python train.py --num_hidden_layers=14 --hidden_size=128 --num_attention_heads=2 --num_key_value_heads=1 --head_dim=64 --intermediate_size=256 --vocab_size=2048 --hidden_act="swiglu" --norm="rmsnorm" --norm_place="pre" --norm_eps=1e-06 --positions="rope" --rope_theta=2470.0 --rope_fraction=0.5 --qk_norm=true --attn_scale=0.125 --bias="none" --tie_word_embeddings=false --parallel_block=false --init="trunc" --init_std_qkv=0.0469 --init_std_o=0.0469 --init_std_up=0.0469 --init_std_down=0.0 --optimizer="soap_variant" --learning_rate=0.0107 --beta1=0.95 --beta2=0.99 --weight_decay=0.018 --lr_head=0.00551 --warmup_steps=33 --schedule="wsd" --decay_fraction=0.644 --decay_shape="linear" --final_lr_fraction=0.0 --batch_tokens=32768 --max_seq_len=512 --doc_mask=true --train_tokens=83760000 --max_steps=2557 --dataset="wikipedia_en"
Each number is 128 + 32 x the weight over its row's rms, rounded and kept within 0 to 255. Layers, rows and columns count from 0. Numbers have three digits each. The size before them is the row's rms in percent of the matrix's.

# o: layer 8 attention output (transposed), 128x128, rms 0.272, rows 41-63,104-127, columns 0-63
# v: layer 8 attention value, 64x128, rms 0.268, rows 41-63, columns 0-63
# gate: layer 8 MLP gate, 256x128, rms 0.312, rows 0-43, columns 0-63
# up: layer 8 MLP up, 256x128, rms 0.319, rows 0-42, columns 0-63
# down: layer 8 MLP down (transposed), 256x128, rms 0.302, rows 0-42, columns 0-63
o104 096:125140111119137114110201075144142049076198152140109119089137151151127148078142172119115077114142103115115079163102102127128137136122146129169151118118115100131062130126138087131110131103129151
v41 091:107129166193131138115211108147108120122153175132059110165179123194122130130176174135138174142123108167145097138164102167095113163192160179164147170061132098154172116099133140107128152168133152
o41 087:157112084102108136153112124186111098139102116095127086133106140171149125108147162156137134184076127171172113078155157119174107195137047154110146135072129165164161159111115179111083148157184107
o105 106:156120133119114127128114217137124147135127143103155180118135087146085135142115077095116130099155138095089100127100158121131170092075168082151155126177169134110119137119135095109162101123136062
v42 100:090171186148123137170174165147161169181100106178128096112183085144104120197136084108091106161131159122135141112075130089063162153149116171076066086154157110111115141119198132113145074126102178
o42 102:115126124164133133162144132093100098195153140124153122099165178116158066119120102087205126089159066151130133145098120112110137127155136103112122142174101076156134130105179100103100150150086137
o106 095:166092118115146136110121093123182091084146148111138137148122126080097157158164136146132159153102151138101175105150138205132097134070154136147193152133174141101107114115108152136104140143141186
v43 108:133083161066137133153083157193188150143115129120128134118165128184173106099067171178103129130069109087150135050086108145122151143154190147134135116115129164157160081122093105096152142140151077
o43 099:180149160051138202144095100149170097179139053123131102169103126166147127125082120094106146158131140108156101140102200140122117174153092108067207098116136135125146133121100078088168105114111101
o107 112:036142077153101068117156152182126103109110161135149147143102183091150077095138093138114074127120112165126117155174128112145172117108133071151106057120133150110162170129144094145147119105080151
v44 093:108149154119143113110169170136104135087166130205161118118100137128096136062123112153118147116124155090176111113088075088135128152162097126085150165154146122141141079084133109123142119117106034
o44 090:091152135136113082167188206142057103150124109128147086156183109060139158105124135137158145164071094157148103166107114098135086142161127096213096142147154082088134057098159093108168157088111130
o108 096:113113151138157177092127090169130109098121144110135115142120157173101122135115141097143134160108173135134121144181144149169191120130077158091139111136183152108125231158123144138110072107143104
v45 091:150137107085116141145137156101134121139122086078157098141112092202108115078066126183140065106120155148130215108108075097103155142114134106156102130089096117123105036173106106206106114166155137
o45 096:129116143146122118099173185101106124141164110089095135148144130085102182181123141164140082116117104112165159191188139099115088094171129135138085125133131165085154137132190107181200122142128047
o109 101:142088150146131188140134072171128147092138125188106152130135130133197128142182201153107193165153114099118131088110164129128126082101086095146139134168139118140121124083116152106140144158108173
v46 117:136146102096159141132136099150185070100122155150128089119164156162122142091060158126113069156123183132168142109130187141158141117114094142123117200095147082070125126054131137056098124153173128
o46 100:121118111109149149165173175188121074128064110124139106087148198150101136165149119134127068191093181126149173137091117114136127086156065135104155154103180103099193159111151200137112084101122125
o110 110:117062166121093079096114123134120211117125083132116148151109101160117089085150186102111069084122076113146089085160101122098121159140162138129110098176122177119132111191100069120167141091120075
v47 098:109109140125090123119150121148150156124113106096151142128093155121090094158101149104135092136103171188078146042071083118152161136068116174113107137129188157146161186112091178134149138104140093
o47 091:105139090137122069114094166134117122127134107134107141090144187110111142091099095129202080163143130122122104181119120118124133111144088094171139150082150116092181120068134168115107098137083144
o111 105:124150150121101130124156160086137055175180130179101137116151190182162130152136165131149153118122099129124183146147140091078125084186185125144156122142112093074095124192190156131098095155141109
v48 090:140132117150161123141097081103183147111089123073142159061080122137145092096096101119111108165140109120116086147101148051143138102130135105147091178143059089145125130167119066128107173130103106
o48 088:100115120107136207109129149096142091128099157062058162115135131182084114083122189064129126109138132079093123096125118118176163064152158132150059194138188134134119125169086129134120133119075095
o112 099:138146117163065137100115122155148116133163167146154121214114086120129131143094084162116180182128127141157127179157120165125093193150107148119136148164114120171116127103172125166134077114199145
v49 102:126174097138117147155184171122154143195081189104149129121127090143060111171155140112167087131132101118111132113078121154064151140147138168076167100161137180146132171130171178134130121081119180
o49 103:141172095084133074153170075115122073145149089147159120158124094139097089085145083162152121169111185110155070172128115096135137169098187149101112125136072168101149139096167159113157135158094137
o113 105:133085138152182139073094148121148144130146107127137118156200129116131188125122162115167136083156150114124148106159164136142100156112116119126137202156129106103086064177117074106105107110150145
v50 103:161139143055186158163124089163100145145082150144163212141151172120103146159110127118087141179144119109114156160099079045098130139140119108095143095127162091110091141080109137105129133174120145
o50 093:065099165128068138145092090121117162167115163136077117143120125138057148106118129123140141086166098138134148164089105141144072144079090144127161162183198108104132122148153138140115219211152101
o114 113:140160096177132124051144084115133190126171068137090094150133080107131154170140184155125097154136120112153132099166173143160131112103110111141079127180125106154148082177127151099125146153082177
v51 092:161106096136096132097130170089146133155152078153083133108130150195119087158139044177156171130131100158140142068122099121115086160156098101079141158164103113122133104061122077149148169076172131
o51 085:158054058108145105100145227134181086146176127126116155190138126218136112168090158170116131132104144123169145135129130107174115120097068139185077105114101116154127086091113112187128119148105157
o115 095:102180179144148145119074081113135164173119186137132154081109152078093157102141129127099091153155227113095135167131113188084141126159165165127163091122151137131145159148089183083097103145140091
v52 100:148134206115165148129141110115090123188137174175131126098111118089059163110154146137137126142172161159103086168176144108130187068143164196135147166184120127164200132119133103106111118127133100
o52 099:103152153104121126144116171119125142108108115159134130099093049090144106126087101147115143216125079151149119125108122101175134145124160119167120133208115100152164098202104164089095185155176153
o116 102:104132237186113135169147132172161139072125085070110102142195133150130137106099132104084136084109111132143117151114129191111093168120137126068204112114149106121089132150081072187140136099100120
v53 106:117178170103129116079090165187136109155119135178109087107135144130087145138170094127213100146132102158127092125149099106133085114185112124132183103169189093173178148094165172128120079070078089
o53 116:091119086162141020120132142156131115101133064158132135103194085072067107131120114109172129170117077155161116109134118080204165174106172102099162151152113098098131142121167125147157151154158128
o117 092:100134169110094192193115127120103076132118163090120110147105211154200081137112098193107145111092121118113089128109138112094136143147068179111126096076150187124134158106139109097146134126123089
v54 088:105109113104107125099128094159148092156101091105076151181132126117117114176102116198100140154161124129125171118132082161136153185108059115085135208192180133116101141101152142115098111103145162
o54 083:118110116134157066118148137102129095166139122135180162162115160117141123170102162167155077094080133115133157146189164117108142164155096117159111171149087117117106110196132160184119141139098086
o118 100:139174117092118122095138138105186151124145119180084148081138120120137155090137080097137122156168117148159078119108182132123096070131128109162146078119195150097104132151127090110053074144101181
v55 090:105159136134161119149121186121161173143096120132127151142045104118120135133191090124089073149132114130086108112082155147092134176149100122096089143123138140120137128136113148162080066147101119
o55 092:147153102157138111105099094105136087141156150146096144132132179141159133088135086161132143161130064131131187142118136215116157150088138154088077207177083128092120134169135090090103183178105087
o119 098:121081099160137133135135094181150122121101179112141089152128103108140133142117110160118128120089157157166095120129170116160129156149131133131198148074127165052111131137212094134186178077148166
v56 096:170120055106119068152139131156148159203126151101078144127138116078134054070129126127165158120163110131119082091108119103170144092156111124042188101116131126088130182116161106106113098094106147
o56 096:162119112113168108125094168177113106107168162138112130158169133085140084094075096150122097173083145117172095131099086103187157141110094152091117141160165129119155169108101074145124090158115089
o120 099:115119159149098114165151178098133141107098091152176104052087128137126133126109112081143156157160141113076140168164149085054094163148204153163155112128167154110109097088125181115229090120164131
v57 106:138101155138196150127173121126154107078160146160122152121149111147147067152110156121135166126106102118148176086115170144062157075099149078154114219074122156213120158171146078105133195151154089
o57 098:178109082115149184116125126119175191134092102085119084185088099189147119084145152107071126171157068092161149113102100137134145108106103140115138124078132141143134112101123151139095147085143155
o121 102:095112093140091069175139086105167120118132165112101120139164131106068167159106130157147123155089101138051066123185159099179068115100128110106072120139132139104115152109154080133108163136104124
v58 097:135133170109109147111155112181116130161151203102135145109119091171095191127133203062135092117093116104156145124166101137125060152098189176172144109070147131125107117138105150194109108083142116
o58 092:146179140128076147099124120152148095074142164101161107168146091106137150133102086116153150166101203162147168106097171150115125130065129129075118099133098159059099133135133154154069148103114128
o122 094:091172079121134086150144109142137168167135121185120101117144159127146124191114117123159188106166091121104101139141122121128153180150100159117161179176092151134196179136158115089138172159158171
v59 110:112141141068145118127079087138175157109147175121183032142096091110133036133155155141097118135118148131114123134138118080159168147134159126167129156099184084170134099169121161110119095202107080
o59 100:159114136123124102141115119148141165075134172148144117105124168136112105076120113095132100164138108181165158150125144128161100106130149130156170176183117075098133138143113104094123157091124092
o123 111:130112115129150096103165115158087093128166093124100169107111172178163132149159115093093148094131124112126090149130130149112108183122089108101105125125117188137150144089136101092139122112147137
v60 092:128111131105117164128184169104200148138075129181151156121097064081105160132134148122078116108190113118068078138135121115121166092144125143147124097144103174201075150160137185138128144118090166
o60 087:168176207132211089075069107115114157152168149147146125090109166145127142116118140141142151175164119131161090196108182132132158139161164156113109169148153141200167132138177133152056173109096094
o124 094:190079098104108140158145136131107162167115122082110141166146171197160131134076070043132145092178116165192155185099152090143130154141162157128115153204116137123135135123191126085096095129097113
v61 104:115128165176144124112115164134110141124117116074117135069134148222174132136137056178079086121105145168131139146086174154130104127117109151105115170076198113166107147133094108115132167157161196
o61 104:156117103136143132088171122099154108126156114145115133184132165138185170150138126149140170123180065143132118082118177067190154136132075086157082074119087125134129108109145130157150117090138128
o125 106:089117113082133099129132154106096107124118143154161109158101115136115102151120126092168111070071182080147091144144107115109048127144180165141170130157113158166124110113077158108140105128067115
v62 099:114134133108122136164159077139178130110053057158117140144151087171160169060106131149135112179109115122104107153135099098088190155125125134158115119120189146104147168180135130148077143110109095
o62 091:084163146158149138132167119147130160099078109093131177100080125086153161161148143154176065072140146152139079130139150109127125144145103131190069135125158098209119092126186115113126115148127109
o126 111:157149078121085144157103108123100127106175172139116095125135128126107128131088166146084153117135099097099115149155164125155119126123178061102163153143054111117130172143131107160145098164134201
v63 101:184101128094132093126121175129138081103116117150135132168122123196149135081137150068125119173117089115176193110167170125159166193181138088132163066124176096156120140110130136125183104101115157
o63 097:111152113090158156120179093123173067163147123162174095177076100126051103118147105128111093141130108174136135110128124138214163132156103119099148151110164112188122108133115138112187115172111119
o127 116:109090148152102092124140126135130139107150138098112139113135157080156108152102128124124152069112158173172157131148113083055095090095139141105094124110061123071125107102121155182029156147140110
gate0 095:155084119109185121106142044122109109102128157115137085079106155177094168118084113090142159129109149150112134081106134137184072156132131111147136132108172094179145162099141152099060156127090161
up0 098:111124171114110206076128164141156187199123108144133152122149127114207110044131139091117135115145166144161054121146177114112132132102172172177110165122140075068139140123069119154139129141175075
down0 100:126137149090134153101116118098145115119067109070181191122120114147116141134147137090165102095102125138086176136129119109167092146181101100086075110186113102078188180122100146093117141125118141
gate1 097:130143132150080121147116099088161098147093124134080126109090075208113121132153096072064158163103126114106172163173117085091157153166124138114096122118136098107162176141115169161133159104140093
up1 104:113125089162124115100115119136129119150096151165071138123152128211128100138164154153095176151084130082164128051154112105074140110147102132114114118061126117160083167175147102087093165098140157
down1 106:163138156111126182132127087086109103172165153172153087134123047115142117093150089141111179074107158122162083158097115125087174117156111121126109187120142138137153098140087236127201129113102091
gate2 107:189178202116089120097175126147148095096119149166181144111145184081160125122147162154130135180154098090181132066136117105204088184167138144119091058145145140160111124102113142160135152063128096
up2 096:059128080167107115184140115028131172131104114143142085184145083097090123109165130072132144143150142151123130110101110110146125140067095117178103203184114111138105167144140102132170122174120082
down2 095:119141177133185107079136139208074153161096136127119144105108100156140109193121080079090172139029060060123155219149104072153103129084096121151129132108108118116156127147137165111125127139122137
gate3 089:131108143157110159124184156125133088107160116110099132096194086158127127108180150127087124158102064101056208133094165129163159125086140152107093160105132089135130125115099180114126143136138124
up3 093:093159130112124082147127119077101148129154147157168110165132141096164110092108161123117218129085210148096123132148084140148133120123107118149129112162119095208158089131162157099130147134179127
down3 100:139098123105148126176145096133086146188177076136168116195130109117101124119085025164107095098153140138136086153070101172107102110118183113128130169168136113102141125133143099135139099139168190
gate4 102:149181090131161159116141106161092149100145166110151113109110125094157073080105147099169145137140182090109054131106140102089198066129145168086142125107117097123105140127156164119136153118071114
up4 101:129111147107136128139183160091138151133111140106083109116106096061128113140146116100185201200118141111134115094077131104181101106148153191153100123092118087156110133121122110147073149081128085
down4 104:164172143111135090145117121127077173125087147157126109101080125077112155129082152147099061128135057156156125123096142181204168144164106121121122109173188122145076170106216100109070080207115166
gate5 099:119109068127149136165193125130153056101084131168161147155111130235120117114140125123126128165105109146132139181185089030149144103180138145091143150117114120121106116172138135121156169103128113
up5 100:161109105165107084087129139050107168157066113078130119162070097100140116118087172090139103132147111102151154076159202122116089123138162110158102096108145089157149137083080121108119086164156104
down5 097:072130106086122149150130145168133071110170113119163114118176152101046141103081108143129069198089170126126097186121170099127113147098104178160099139105108060109162082093149207100116109139113170
gate6 099:074140140147081124045089186132130169047170182110069103110168139149097076106133079119151157194087114141133082178074155096078108120104163161172123147167114090087176146175113158109138154114138154
up6 099:116171057140126108156154119137204095163089150110177137115081107088161164110164175149139114145101125121101104103165130180098143127074163095076135160130128173129108091156177175093101127182118103
down6 097:164134140076117114145134085137128111119175135134092087145110034086138097158150191095105102132178124135142104074143168153199130178114127167093120117121150104170094112081112184128131106107097140
gate7 103:147072116126075150183119110128147165137121127166097155095141112141188083096120067159098147164161110129156067100090134094107143160071088093054120104107179146113131123064084117112095131116141125
up7 104:127198196163145125142130150086197172127146098122109136144170118137131148170149197147110129126145100129088138173118107192194114114123198159142103165136116143097146185130152077121117120106120144
down7 102:154132096107122117089148116121133149184172167183148167069187093065151062137159124156140149158114091160113096083127129098147154127082096100113149038078142143114117156100148128163074138087139135
gate8 100:082140161184163143102046215113100103117134127129144178112113149098123187114143107117141241086133154170115163137117100089098158098154152168059152096144130125194112170123152117144106168148052149
up8 102:084174107174113142110098198158086146139161180139178149088165165115155167109144144104164198110091152173137160180156108112139149105109111196097103099102112130150134171115121121205121144109117128
down8 097:146160109088101130112201121139166173215166113125103105090099101185082128105102097112097116134144233074156102159189125147165123117141100189169154156094132115118103096120150198083147176113117086
gate9 095:142107174117130171158102146072117164135183087126123152125137148108121135132107103110158138194140100121088085152143088131081101165149133146136108177137136118157106171135191085146119073119164193
up9 092:072102180122124121146049081090064095152122114084125072147139121130097166094124131079143129099150154152080165188128087133101106108152147136135111138105168124134076142160142060121211103202081183
down9 098:073175121122146099119105094153156174093134167138123110097137180093097106168214131172143130071110124151133132116105101155115127151142198135133042115088136115105153115145131098117090107103116125
gate10 089:123157176130119127137101100154189044151148082132108180138094150107169108123130184131140096062187147135156159147132111193241097086120119110112118091158161130140100113066144167086139138132093138
up10 091:154115172098212108121134184111161103064044170128142145154184142114075072193142099079107173124172140118111139167130116163095174094149109159114121093114088128114179157147144093124182105107128146
down10 094:119107172112134148125173164106114100127095118140075115078138133116180139168165193154102104117123153166163210185144173091120147146138118148113167163161081161132194103113144129144163072098169118
gate11 100:103126091124085106104130138127167177116135169058042154089078122078117152135151089148173132118131115094137152100139079166091116129165078089138088163024110065129104149015106088107157094127128103
up11 103:144083125149082142118088078219131144115073158154132146129098129155099115124168083151126168190122127050178190157109161084056132160105114125082133135067105120100108146085086142134102142093141124
down11 101:109167110086095137113161140098176111140159121173110151109121099145092135185080142142106141104151162095148110075099122090155201149123138139082133137173137084075086197103143154185158156158126152
gate12 094:161150180082103099072143074154118148144127118123156115086102164155125133139125160125077177154132108197098110192101095167104101098080135120153156093074161058112092158129175143093106127134118153
up12 097:067104056141138140132071163132127111140180136158102176191132105090112102129136098135163065100116139085172131110118179137126108113153165145098143145097084149161121108119094133126149153109167117
down12 096:165103137069116180145178147121119075131095111153164189168107133110126128168078122100126158181161071151113125144168130160087151109106160154134129175134098117134092124154117079164141159127107104
gate13 104:117133127151178125167096146122116196132163156188146113164093123151093089151119161122160114116136099170160217080102210141084152128168126175191159138127128133121074127095145099103113137139163148
up13 103:096158155182182119163159059135197105123122179132090146131090130124197104155157117140121112166092125089064106129162111132133138128099083195105056110176142089163139135097113129141171130134163124
down13 107:106118121196094107121117088163108142103132137131150140106201097137101115152139094153099101086152164149106063152192182127115141071104090153127144099104082149103129144142130061112061097167156151
gate14 095:148117140140092159141189176135126103157136108088151114094162139089145147120094095173074101169086181120120091090113093173175143097108138082103117107135163109107102104131124074095146100071139148
up14 098:054084139140139149139142127120141146146062139109098173158080144130202125091152112081104139111103136134134147173083141123072189122134114137081118102179084098075134093160078102164070064146091137
down14 098:115135116083116095139153154128099130093119121144194082084140126113158103137155105139083139140140133147134106156117151111131131146152015081130103168122134128126147146133137160127179144138124153
gate15 096:132177181064116198095089124137200133122100114124112113073126125142150138105114143079140095134118081139109149148175162165081095159123157080108086124149109093120158139109092085175077133091170164
up15 096:182162181045123184116087114128184086109080120105116131144146132149119146165161113098162117107097111143152142136123183126150096160119115151112124150128172095138165105101109149128063089163142138
down15 102:096081127111151102117137118109145120172133130166137087125170196121160112113101215173154078185111095167107137118108166124144129099108079150188090154140154155117171158171120150151145115115132156
gate16 101:181132130128100126124123121134183134171111135090151085113148202131137046078153091174084105144151128038151117070097125105144176108096110119099139097095122116065117159080138140185147179123119207
up16 100:112138126171067142128105105087146084120088111072171146080079173142082085152073148151108085124140122104080132126123119129148145087092138120073110109143145089069107113117137129120189116095130122
down16 096:166122167161120191113105148129108120110119170135139128122168158163162172120125063104114088122141114168171161161129131107146086099183098153093119111098102132112173115188137227109111157117189168
gate17 105:117091155133162127084187160163116098103154103103126114158170153180102105176127133139117132187142156157116100144090129105161186095194130127144227113141128130177110093119128142124173104152132131
up17 107:125234075101107195156133091165100099122149115125126148119139128183173094162088090162128166121136121123142131089078060085157119098097140115118140176104106124181125129135141105081137115108119116
down17 105:071204133126099131107130081066143132168129132108143128113075129133160091103131204149127167135138167144191117124151183175097143153156116129106078098060175160148136078102174093063173101137085118
gate18 104:119111118145113191169048077089136112152143159076143144124094162119122112120133155123164150130121109157140088132159138144129149180124189164133121186180112189168103090159146104116160100107123183
up18 102:125107150142163142164107102133160196138114094167128107129133095151171089133131171145164156060184119186201104114105127131159188129111115106147116144103084158134059121159134053160105144111095119
down18 096:123139086139132108158163141160083075125073151073149119138130138116119133152102157158126131095129163185164150145148180170110093111129104141161139103108189094103143092109140109113134152184098108
gate19 098:084148204159142168126106159113189086178064043109112121133143174102097151197204148153192123114171151173087134137127119101123113124192104058143116118106133109102135142124136110131110135153141155
up19 101:137118138130092140149160154058161098186106125126109146167151106089087135107172142112167062139182153153077136132115111180150145079177118099115118117130112086048081107152147160168137045119111149
down19 103:086129097093124095201094149111127117094170124131084149165133141133127102165098121168174139126180195053113102180153113213153125045148074130144105130180134128105133174138113170059097099158109139
gate20 095:122092128106085155134106125163133144136177157073160083148056153152171192101108113111120147143164103137135133116174131104131161219126138141118116109183136143163105127127107086081161053180134135
up20 094:161066125148165122102115096067143115177213117092140147132095091115125181069087164134087116150123130126147099123148103090156156171087145141106136141158134160063131101152100079199132109111134133
down20 099:140143125121123109163137135124152128135086170117173108132107131123069134146104134190105157155120172172114154097135084104119139110144148180158119138087120108113119082130155179156121138128102122
gate21 106:187102162100153165155172061157122102149113166149099128179136110161092111162125166119129190173148121112143133134109147152121171065120085152136163123129113110119117133126109127100117077152105052
up21 102:217182091148160118087100156128111166144134118098125179113177132091161157079171104160167081100128069061097140073118118137085155103129139131088148098117181060110091124135127161145108153140179117
down21 106:145105108145150162056124145141157138091121086158104141150138123130141126119114141106091117119130170156115187077062142090087115136117123147088160126115124082120150143113106063085122142110132076
gate22 102:159088156112178101100146119117106129127156096081112108139108104139123137124063168142173123154129054092097101145089148045130162149128129134131153153151124149209152107091133174116157092115043139
up22 102:115065098160141081151102145127102109084089076074142139092124125140139115148111165079158101139117164165106105176199143135116155135114191108116143085116146130066127161110148115112155163153187144
down22 107:191153160117119082152077103160145141138119143165120163127123106096133113072113100160180165143113099061048133154121134121135167132094109129099106100121105130158119102156129192145176156133121121
gate23 092:158092111132160144095157100121143140143100142132071110102104156169151110118147094120119098137120091127099012184157086132144155153190138114138130138139107155091141173157142077102057169117124119
up23 102:120137159141136108160079083128173126163117168135133093168121150131114118164209161090112160099120168151149102067132110115121132154083185123108128136110136154124153107133160224125109130205123136
down23 100:124139100157204127103157174121112126124200143116145140174083154100106096158116137147126169070150185158131101096185189125103136123114117102148090192102107107126109147166150179105135112158118176
gate24 096:157131134166131162132111105153129128183081117139188100162162105066142120187127087150095116153174107119159101129135176159119148109129088109106127061107055137165119125128141139171165129175139099
up24 099:146101105112091115149079163124086175099102171119128127099103118184074132104140142139116152105108117143102074085120087119137090151141156132145145157111183082131100169098125104061128130081092147
down24 106:137173188135108116115096239176113080102178127092128134108111168142136100114139154119132151085107040105116115139121115118182117123159123105111084126129093128116114147090155146097103082176148111
gate25 097:123081167144173163175129127151107125147156144146112211143100174136129101086185063127107134073129086152212105140078124132114130165093166173093163078068149106050161129069155118099121115143112108
up25 093:118128135130123096177063180135137147130112105074149087133194116072098146143155173138119166173197082141107147051166128122139115050141125166111098150168167199174149126137193142157105122105154158
down25 102:065138179137109119143106135154124144147150191105117160077154114132101129139104105117092176090167209125047166168128130152139112127084075158126091117149096159179132123141156102115107133065129119
gate26 097:194093132116093115108126163203135111154116119159126140110112035123108120115094133140135141088121064104097108104120166152112103127174131140113139106178092108083165124059132190131084108138158080
up26 100:100117156152143147102108059198145155133069122178113136172125124127165140115112118138070106082173158142128184117159094130053111125144150142116084133164190138137171121132090085126082156083144063
down26 096:132166104127149025136131134146124127086093126116156070069148122146143118186091102121075139131129216127145074111165140153112081130112143175080134120163118137147122107143197161132142154159112150
gate27 093:121051104139154135151162146141175120161104127115122090134121203175111085174172147146112175187104090160139109149134189077150095129204096123133154126109125170159151099127156172114108061162139154
up27 095:113144143136138051097138116132064195144154121059141121152126092076136190102135158126147127103200100166144158160129113116103104147095169129118045130060117129196122134139103115162144130161131071
down27 093:110193112096128101125163085119138118133145149138101153131137108120149118215080154136047149100147116122138122108125184132104129138139194124085147136092100124155138115124207125116136058153102133
gate28 085:224041135118124075115127153091209159103121169085118091162115154113125084134131103132170182139130148157129048113180106150150160114117173159078085130106166157113101116096134141121118064125150124
up28 091:141084173117200113107123138127161136101091130171147120177091138106098113140047129105133057179126131096138093130082161091056221141120103138170120091084080156162111167134134153093106081088187117
down28 097:147157153177072172085124142103138155194157058121086112146143151131164120120155161145128148096210153117098156159114128153127115153118135129136079145118126164146146081108113177122122111142090082
gate29 096:061166143170132127117120167164077114158100110058080090127116164113117124193172161087096105066116110146145196125133172112112112089149109105080139105151106207105093176112139139164115150155068098
up29 095:166122105141141145149153170084151172150140142106200118186128176089057130132116129114155119092174127177147104116151152069123151110146046110095211160153160109100140101122114067116131142126114112
down29 095:136136138111117124130111107153163120098100163134153075163110068163047191117141127141136071129115094112137201143134154173101095135112056071139173133127131150196108176096157103170119146147098153
gate30 107:141166113111149168118117089080192161120168120099142101082101141066145086116126158151140150128166151196136115154120136091129115151145160074156159143092081171133098113147135107167165093105078097
up30 093:131149096161056124152128159160121049156130051099089149118087083196175113183130126131170080150089121060072069130169158115145117045045095132121158136157155125101152146099123129118160102113164123
down30 103:137123123159089108108148114110127107142177100104139096126166136065131130109085145172133184142104131176075116148156129136146067080113178129101089127162052096081073108066149149108113082138182106
gate31 118:166087154086146137121133126081178097108217090105111104144061139120170102130073114124120111096123134194176101141097190088173135116079128120145141104084208114141141151167088148132166180109137194
up31 108:097208115124115153133097129103086168114116118155131153111132134100078148153148114127197136123146165143078148168118095162129098111105147112171144123154217079165127161118150129143088098178111122
down31 105:153130124151172140103103104097152130148141072063161105128074079128199095146080111107085133087131110160152116171164117096163138107117108126137183133091091111152153110105094173117131199118190112
gate32 095:151125133141089110118131100123133159087135128166097115155150149123163189144121151146126165203187144089133108137181138108099092123125116124128114180134191169150085110068133094146123148142169141
up32 096:127156109089130114186084164159133054159122157098097185126066085159131137096150178110163113115087113164160132070154140169191145153119150166157109111174136126119178170100101116105078127124161066
down32 106:131108161135147169173127169073125112185078142160174117114097133132128164173136115102113140116181014152106090103147155134106127110099100095113161110105129148201089115159139147141109129154179139
gate33 107:170141145102093123150160119130075170120151064105177094150132139119119126143107134197215106092174118140127157134159125145110115095091117136154115123107150106114186104107158079121163154158127102
up33 107:134128130147137132168183103115125126169097160111086152162139195117080141133099099139103144084134081127182087095183111153101145097134118149128151103155123074145144133161083111133112123124157080
down33 103:132144131142090108092117147119083105073173101145155156178152075121153105090113108140158146184136053063124101104129108175179102122114120120171146097150150087143077200092106114039149137096114158
gate34 094:118113123119150114097123192115135082107185172143057136105065146116199072079089098105128102112162176114177107143137077128111135070202155152137121170174135105144112133097104053103146220106171109
up34 096:162168100151124116112148137107099143111137099140193159150131081105148122110151112131126132071115067132104104221127146149138158115076149100207129154179156128173093163126139114123144049171132089
down34 099:130158127132114174161095063156111183150108113145092112127088125135094122147153133143207135090118204129128135193128102136129094061123166147129090046132140160118103100089158106161137133101133094
gate35 099:137112178135106141099081116143116121166174103119174131131119146082130098105150089108138110119102104099123133119088137107121118119124155121164173140211134135116072171119107158146122078158075162
up35 100:113151103102174136145176119122118176140063107083118095194165142130133176090093152139076179088092104106116104131110137067150119141173173124116159058090161129132181127180214142119113093150066105
down35 097:167124138111139126174083151123128161128100153139115095064125177117148040120149155159165108177124189151091068152179163167150133131093171101145140138122073158177116124158135113087112156145180087
gate36 100:142106091109160133116130089080183139089105120105105178144121077127181139145119093094082125079111169112139138143167123150146075071159129124095144176161112113193095105153161091099155129160155119
up36 096:084093147158082120145099064155100135128191136137111120174074168167175118139169070131159069137068087060140101143141147092144112150135148177129149158151169096108125046113063139076188173088163142
down36 100:181148103160161124167166107066167114142150091119166105119098126125104088097054136137122106149126103096168147137103135170096075150191105132141109083124089174146120176152091137120168146189151121
gate37 102:165104151104119059171140111159113192117121117143145160169087133138132111202153133112146150082117140149153189175173119097113114128125029104146131110138108113183154137151175176115113111143135143
up37 102:137148166115126117146144165117115099125136109169110155179121120106148178130178153173064109134147186154121120171132112119164162144141113073200142116148151084088097153131152083148113080206088135
down37 099:114127141132202135175161116111180112211138170117130147153150126163162135124111101214176135169159090125154158141114130141177132152103108115069165123137153138135119119104092123139135106190176122
gate38 103:138116103100098178061161170153147114087120113157146092153083072123092138125130130104102140081030168182116145100145166108114128135138122125120123113097067152134052128168144162151120172103120064
up38 104:107165156153172143126135194144111123087125135096154136113130179142145161108111127135107149145152094141122148152118113097136164111060086080137153132147137164059131173111116153117180096142179134
down38 107:106147158120141131153082158155164161128143223120111143119148138128097112073076152094118054142104136182071066094135189109154124138161203151135165144127128115120085160086114128103109114130084128
gate39 099:132158144089112171134117147133180157150126111103136151155115143126169145156062100106119106108121098104097086110175168074085135167100151070140118179129082201131138148087136114105091128125150154
up39 098:125149164121154148124111172088099132151149147156144149136138120189144090121127150082058082105110107150113110118114122160141120107123173170144157131113135150206162129060119135114084110134076184
down39 097:145098150103095149138114145072120152101100139145166122124149161116123120168144056112098169181099130168156095197129126133110108107100126129110145142098113134123103127198118150102230133119129077
gate40 100:135096162108073167212117080073167030142134104165148111146153092125146186124162161159152158197148116121073113105153152104107122122066107156122105127143095108069165155099119089166165104096157118
up40 099:117140130100145077122156174084173112130179158148170111135141189082096099159092113114211087076071165108161080092119124084142171108156115064164123128084142122099089078171133091065165177114146120
down40 101:128140110143153088164140154144187108097139112125108127045117112119108147139087154157143127098159120134148112192106108151111150068159178121147182167089118089117142183101137157109062119110113106
gate41 108:123080129086071152135132151117110154150162157175099117159167086149090123097128107178157128136106096182148087124134107130187135126095160117236104126199128110144133093127173155167160123137164112
up41 106:189150143111159142156112073164107101136156154151171192069081142144138087168136115088161180160151125118106177073131101087107151145154146205084133123055127132102112092119140093138158111100085187
down41 102:179119147154179088164130087104085162121142204089111085137081124136153172206148137114130145106155060098098135115093137113142099113076169138188154138160127068131063138216061149189099161124135154
gate42 109:056192123124105132144173138122086127137104186131152104187144180178118158120150171082088131142119105111157100112076163122142149167149103162183123149136079116129131161130182139134093142108097093
up42 102:185103146102095163110126081085156184075071134075199123113119148122115133104091122095134113110152077127150126106128131170154141141151101139137082152113142143139151127125104082146099144067133057
down42 094:106168078134105125154154171175066130078163112152085044118142090142098111159126079120130131201160060114160148141084114087128126107150075127092095152127115195167093123078198086171140131110111119
gate43 088:106134088097096117121122142182121185095141158118109062103166145062180193197102141134172120124141144127133091139121131145135167133131138117117123064135120155142163179162089159086166153090124179